Part of a small language model's weights.
Training: 720M tokens, 10988 steps.
Each number is 500 + 40 x the weight over its row's rms, rounded and kept within 0 to 999. Layers, rows and columns count from 0. Numbers have three digits each. The size before them is the row's rms in percent of the matrix's.

# layer 12 MLP up, 1024x448, rms 0.0416, rows 529-586, columns 336-447
101:564497549530518495489505546577546516469457553408563507533444468564486521583482485413477431459487489470489548538496536457527465522514519493561509503501515549498436472536471528542484499500490556481489452480513573566557535521522539474454522506494487491504479536517471503469488521473469508400409513570500562544517466481498496510509472537542
099:490511537554459472483548433500536464490515585490483460446469500598489474487430610587485457563480525478502596529511564459523519567542525455485499477556495522592528544483519598471534475542471591538515489557430478513461453530483503541580519481429421521548512499507516523455550515446497542466469503456482498524548487496555552499475500470401
092:478568483487476565514446471428461512546434528538523550544464513542444575501429511489525475495503490518481527495490532514529483425487490441524515462440478523461521529591461489456642579537511542439490599514520518507506465531519531437460547463482523441545571509499446506453490508479579510438560500457442479485424510466501378512516550536436
101:436450522522509620431464527546499463515453506522482510526484504570489459475482565434520496455508480499481601514473453529524436495530522464520537526546541474483462512480517536495505451514584509529496430469541550492507463512479458510474516523473501532539549468436443475480511483541491487581507436541592574501613539569480475478543562511500
099:453550545554576495479487502503509481499501473481481454446514452468569461485499555570492569504416516480488518519538481500455515512473511462480439511512551585501558483500494461474496445479460531443550533509500419515546470485545404519466517538492501531496480468480486599527519493508461519497534451460467471531502563415526508471472544453439
104:489498509505586570458537463414559565467520603517484487520552499505495470493557429520565445479537479498532494574559449456562488526476487483478464562488560595508475513544554453522499533456436442438479501486534474467519453486565534535465457471552477508500493433485512413517568504468440447534532555513479526494516422428449496475480514542494
102:569411445423519494497500483509515504487496428528464533427495477520513487505474484401442515529488487502472453544471515496521423476444469549464515504537526438468488555487469471470594471529484515525517450509489509538533526480499507476591502583511513434477442488517502503422470491544450484514535454501488559511528503558495545438520454510539
095:552506492420477488477526503494495556482531486571539541455558476498529479515495478532456464460546477493486468527460550455546550539526508432507540543483503530460383436561478539501511440526540460491518500494466561519472515554494529530516542513478654488530455502483533469482454566515432520474418469455497456471487511541557511578507526517519
096:499550532487494501515480492504519455467596492430444514530509569456417511459496537524535534494537509487489591472477451498533480524432467462461567475484530519464465445437527521418500465589480468467488572541523463526450454485466538456499441512515458486495501482488462499560481559568534426538435503512543519470515492511538498463526534528499
100:492541448493491484629519496463452493439513568580499504439465559445461524488504492506453465535490534496498530529514443460482491572537510551486542476543502495468461537499538473462528458540487470512468479460510480563531456462490498503477451491514451494530513523500482457513525527439453529535437565485553444519577572415480476441525483524514
105:454520449516466459505430462457479502483443528455487468487534525476564525452532467487496494459480554501480586461561468538503504480556460519471563555480552535535541520486404435490501498456487496565396480519516536527543533518479475524506460555493439558516543423515485479493596477519462445493516559485452538433463508520431561459499484505532
099:443536512548426482467498496481497465487510470434484505600472517499478534498484517509513462464479419528500563519441478536507417542588473496484475560513522506551511588455523548560435477530486503462483594569446525531423514484452573516487473573567518489482468490486550535559563483502542541536437480433498496547520563509547462484533571436475
102:503498480495491534471496468528524503589487498509496598434563490546531524480544486518532488527461520494528531501504481475517444474520434503493524414553498479520436504580492623474486496435504433427550532479496581509516470539537517451527490484477551450463520513461482537544536453529476476504563485400454454483475447494518545531543574477495
099:511569444503457526472452525485469543519486516433542543452572519587507535552471537459505535506523540481481485503544500424546454524518507571490498539492479589472455449484539470517510500481526531580511506449523537477511524476508501484498485542439529440487491475480578482571488529552562452486555461495430567501505553562554593452465563440465
103:480551524496473479481460462462484579468510482614527557581525498530449458444459463525573415537401506473522442450525457542486518470437497456439540455460503479498485488519493560513412489481493494496492577510465458436424455486479480486516464501533538529440462509437484563440507531516435534462502585529493449449458505520518501558529540513536
097:569493475469549498524486502579527575447517473554485501525522485478439498477452456480534459473456470538496551550498539482558477520440459546480471480500421515518451480497548464551583535532463462543469505484506543512545474511498502544436560515506505517549497497464500534433508521523491530515439481495443527565609455519583469525525582506485
096:507506507442464608436550466554456474511541501468459572474511504513507479474471583510535565506527512493525526515476530482490495521514466549476525524487485611529501521452524540512517503521529467492425532525491602547512463470494507540472479487558472521486473528512526499482476521503474582549512440460485468514499619526467518521515491544518
101:528449459479593443482490558470525454511452490485544574484455462475478551462584476489504550426544603530506445576471504552432506443564466493516383562504503476464606485499561536488442585465485531526563514544533518462520497499424488470512505524471416440501563497531499407575501554520391455487489535515494557512478476503501483455518544578531
104:486580581521510447526514507579484486539491533521551465564527473486486461500462441511516505538456489540490455512450521510530494511534563519490510514519460457433558505500446503548508480497545508514564486520546551456584475474553416494517516545547464454487513504593495501447485545504487590448482567465480482499448501485514548437444588536506
107:479524565491552488493430529477489500468401458542405462439547518442523504442548525542517471512507446558487497434493523549577546531455454549502466483467464484517451530521524418552450526453469498555475506488448499463430470526551501496392448531596477491455504549457424468521463537480503486525541518512549442504597505495521514498454474511422
099:449481497558511555521571535467513464489442472508455529529471541492505511484507553554520476461526487545528481534472429502502474545504458525521497483475481531475449507518513523524600491532482508451410448491472444571501428429510560496495540446492467526468495542505525509470556554577528471529540516466567490458547614485543525503450480488453
102:499530420519440561578537474469570443467508502516448516418469562501496519420553475473459498435497538539495465559528496504464559447517440514479537466547521477488493513404458514500493499504405533449542455494467405503470433472529497463493515480513473494507508497540518494508482490427530471518449550479536451506442474476517492507454432461462
102:529442512496534515512489480432503474490516497502494499484550511524498474535511523541487498472500439438515469513554518578508465463552476556473494500461518416483455476497447581506409498545453529503533526456546476490517515510480540486532469518499459465477548527601465477489516473493477551432564528484495461439520554446431452475481473473524
098:538453435432549492474540548537536477535542475478520533466569516465493566498488532535503482563551466533478492443439508449455449484505490462482512537529516476426543468523510562529458542517467446496488526533443501434501503527494498522518538486521513449506524458485484493439478504587446492490534561454444566584437495489543531451437439469562
104:529483533589557465441509475572447498496506461460472602543448427514440435526483522483595471555469468501517520507547492538547493503496465505428510529487508548506504497483543454516471510475436476513459501484518467456539541471471527450482539457587503505506478424532477529541493478503510483552436532481495554428540536532484439476523500473498
099:469467535523477455487476511450514445498470475495498511569528473535463476574393532487548576551499475548474520516514543497424483461488512515487514534415549544559507496513537513487474525500507546541564522487544448475489534493495533496594438596512513471479491548551516477414400522508490535452521475510515526509520499534502497531425464541532
103:501518377494481541478533466519516530492518532523461531459523464480482491541550591410515456532590546511483540508443479527483519497469481492511480476475443514474404440541491461610502434495520443523440545470502493562449531449517494507466489554511546518547466536521495463515518482537509479503477487507538591381585537531438494531520524387497
101:530514530505521557595467428561520448514544465489512400516549456500487537428554509520522547479404509519480444496561490486491498507513523527498580455462453514485438440526510480508482457537526476532477562517461428553447455573570464402509497545419430508479505523474514425522467489538457526464569506498453490517522551480474487493522468502477
095:471570465464434509506445508607486492527507495549545526492537571533512465484586545493523469488512469498503487483495525569530522492461532469461502506439470449506493518499533522543511560487579446477525454468575523530505495540486495507415442483469484499539429430561541447482467521542507578508471514449428535518478519530475569522481481495497
104:537469509411532509509492560444413435495539515484509474506554474516535512462437479530498544465460489500508473562519412477500460501467500462574547491590508529479503432419501524447482478522521490452529455516523512534496526422505487504439513429471485556467539463498426543478508551599548532540487485469466539513526485510506467552519484558518
097:485519464492507558502544623469473485440530441485519482441562537486506516508484465510481483536557488491479564466518450508526466520520508502552484555533492550487483557460492472508455523544529450455492499510555497486564534475498496511453401553508523511527491443479533479514565469530548453505483491515474524547504473470517493454492523445493
099:407508456558555479499569476509530587481423553486501496488425514480537525492469540544539551493447521471523534499496508491460472410543492456492544486419484547537462500480519530561508469480465509449515563464574518473526546488419548505487531399434542589473569554480533482472495456505509529446473538491445524466427483499480493464429529434480
104:539498463503476496541478512508475461505475475518464487487524522560536548500438432549526477479500494474495457482422530487465462449483457493458541516457509491507500521529527491461430482498462494513572592508503536459507411465529517471461491474468520504456545453529484419460468528467474582540512457445482431472486491544539464577545506488440
100:547481544446514500468537510511508531474543502486555478581568502513504475496462497464520429499517477499473503527550484476440494477591455464516494439438503553515489534522494562482497551510438545498432490525520577420474514447463561441507456542465475515515455503515424469505528541540481507414445468499503519466511528502499470543525464504461
108:481591437571468515442538503525514507483456434505501531497495470482492516532554480435516402558521510527466469534458525520519410545528452519445438548523461448538535547546529569523530512436561507510538446567557525566435485596527431528467503443521539592498449490525570524535485523483544583491478476507503471498547486536581542426504466447560
104:458502539508480566519458565518554532500465478521528458519509510488505534497516517496500534495395444461518515472528477468518545462447462458523522383483508509444447524560494533475567480442497559477477532462467455465461411497547444469519511445429518491505489512490512520452486540519480473562509497511566473546446494535507524583470532489425
102:480492498541509501508529514467492453470515518505503486445526464504475528440516547561500465487555631551519519471541474511512487482549435485491554484464506504510465481449532557490581476526434437477522458492463455418512476490503522497573545466490494453462445544519524489450540458474492486613547460500563506472550517481461525445488474522545
099:468520467458497540477548461497478483562526584465536492515493527529508424486575483483508479439544509462497532402495615424522489482566522506482477456507476455479437515459481545501507460465557504482486474492522472508528523469490556475474503480431488494580522562583577486498463548495492515423584590554476500513454471547490475493500477578446
102:479494547544520491560496424444529507528556458532474463488582529513529515471482417503459486531454491496503530552466422519581530513473448573522497465496525551467512478467487464461465550437538486505420509498504546505512424438498499436490425551488436474518449493473465567497507561516535439494559506554519445449532489504535566516529505523571
099:446534487497454482475540431529503468479575496515503506503474415406482448502462501496548473537488546494528449532490495540470480489492495518453488559471464498491531542519487541514536503479491580513519490495450522447521538464499493575503532583494460443482444451435514481518486522599518483517512451480447477494518505506485533479477526579448
101:438544526492556431516517530452506491451516517485539509514516499557396490551405478536495568448541564500487532567507493472530511477529486511474539551488530542507482496491505515488474490486560494427545407557495547508563505491451470515495480578523524457499429536474466532488511519444477418477481530502551550480492467496502466463476495550462
096:519533523481536516478549512495533491507489484433533566515435543560441490398483559538516460486533471456529508510530524528498512463491534520539545527515458514510503505439542583412600459496534491534457435469556511486450440473464500515492521421493607466492540544508513486518566548519441553479502574504490535528564441461458535465423492526474
099:550496540519513480465518464448475581502534515445472474523470461521541473492454525449567556557467425622450504491556503500479512506478510532521511529462471418485510519475467552514505508541554534453515466439489551509471556542521447515534551491448430426463406505455511519523555515442527474472527458511535498513462409499459542475519472496527
099:482527462578497491540520501480441544460504561484430438496506533433471448525546534487477543464507517357510502520461484467534547483487480452472459465440492429503511490508447520457484499418515561491394433504524404562492466484417465535413500519567517504476484506435504483519419471501527503555523488520497498527468428495496526487468556503464
103:483513516509540505560485454438383459540490540577519518530526462475516536488479502485488470484542407433548476519524544476545566435524541502463481511493464554512467499453492502533501485557492532545554464478523501535411579490478460522457481465555489566437421576553492497498528578494443428506497535527523450423535472444522541452490522391521
100:522546513487521538477568446536550560557520555498515468488415539465507486476474479559490482525584543562514478469421556451500393502570534438442505482484503468483408540472460547528510527454454480545540537465549544476479496535505475484503541499512468535561431510476544592504440452560608442552458528506482527505460464480538551468437528500545
100:461488402509489467517533517494533505455518573541508494422457522473437554425506505484542463457581499467484496476514585528489477577448527457445486504492487433528462528486520535530545459442468565551552484531555451492508494473495483490534500446548492489526527468547537521467510522461485434422477564518495480515413448467473491568537469532469
101:564514489456576528501483486495473544522543573450525502516521458455438462535493415557527516542465513489475473485526516402508437490487480491527439518506554476538481437482527520524476465499465458526465469461530472535498500551491460503430551515540522500459512486512505461549408526448519465556589490510525520486422505484495523462509476511544
101:537548423500473546546530400557436529548542442523502509507503449402470523494467550490511528516511542509515482406455512567484493500471520540492546543498439476471436463490488481516537494554572456470448471435516503462501532538519484513487476454514545500464586475506409483579454518512475445518517611567554444470482536456541441497514556480552
103:459556518558555494558530487498521501468428516476556581567418522466445521549440447537562503544535559520522519488547461442492489414488501478449426494521497500508529488469539517521553539456504506428470515531501556526487576501514445479510428505557553433530446525458543570513491449491484481536493515562527550518429510511447557440464461543585
095:566434493442481499493414532504514426441502483516517537484564527447473472498467575532429482482489490464535477527538557501585516520439565530489548482468479460603538555485525510528416455431469470516495497486478511563547534485538533465529460470498471504474493455466532459511473509510515418505485595510529449457479517504435469491502501524487
100:531408513555460536502474443521532470516494518537528513520492559536474454443446544504535511468523517458534472431526412503494571544514554532477507522505434539494520460475460553458414514474502480511461487555530487549586492529514498546477473490572507568531476489560457464494547434530530482546568425461484493452490489487453548506537442476458
096:506514516515504432470557444513506452499474485507471454423514490481521527491428561503573442507547463540460480496482513536472464496515477485470534519559559492457556521492472475516507447496498514489529496468473485468548484561511611542532491462532522504508429545539551508454489522550520561535502530445474456464456469500478541518486527561474
102:499475518507536504486436505491549455428504462551556506602506478441518427463529486509547521461479440579500517449476484500447526478467463429543455510437510493445515529474476552444458529525599497438489453462507429539431459459542457523531482523515579506475521473560478537465442539574442581443532525495416479427512502504535475612525504505507
100:593552510545498491466494512471480517513493486493511521571480456547467473477508448493530481488411476462510512513446468506522464537441532431476557556470469558617494488471424544534476498502572514519538564533506508576424514501528486543579498478462506419491533480561428495442499471486531478496505523516499595543562483391570533569510504514510
101:471421474497500536457534505499432581442467499556493480481504537538568496577459524532438464487482493432512482478491475565493550489466476500452529520516465546523459523508481482515588521543442522526462493420468487457428467545526564503504560488455551506466467548441460472531568448544430536519515517466473497576556440499528525469496536476461
098:511511468547500535511540486496534551520550497420502528560562475430465539438491499490508528393534553535466518552530501427538492436447486454486493566458484419503499476594536541488562540499529513549499465523439519510458496505512525475491571448443437520506506566470519470491449501464521512475488526522507558456449545490447502514513591471502
098:573452553489499459603519547567523461503509499502449498522421512456556591460480512500509535422508501437478560515496491478473464523480523481492515482562484479536504545472525425521515438524525564532425506522491512538451479511551472462502459468444498508497493505489503513498505474525522592546475531500591476495454503502527421453480488514568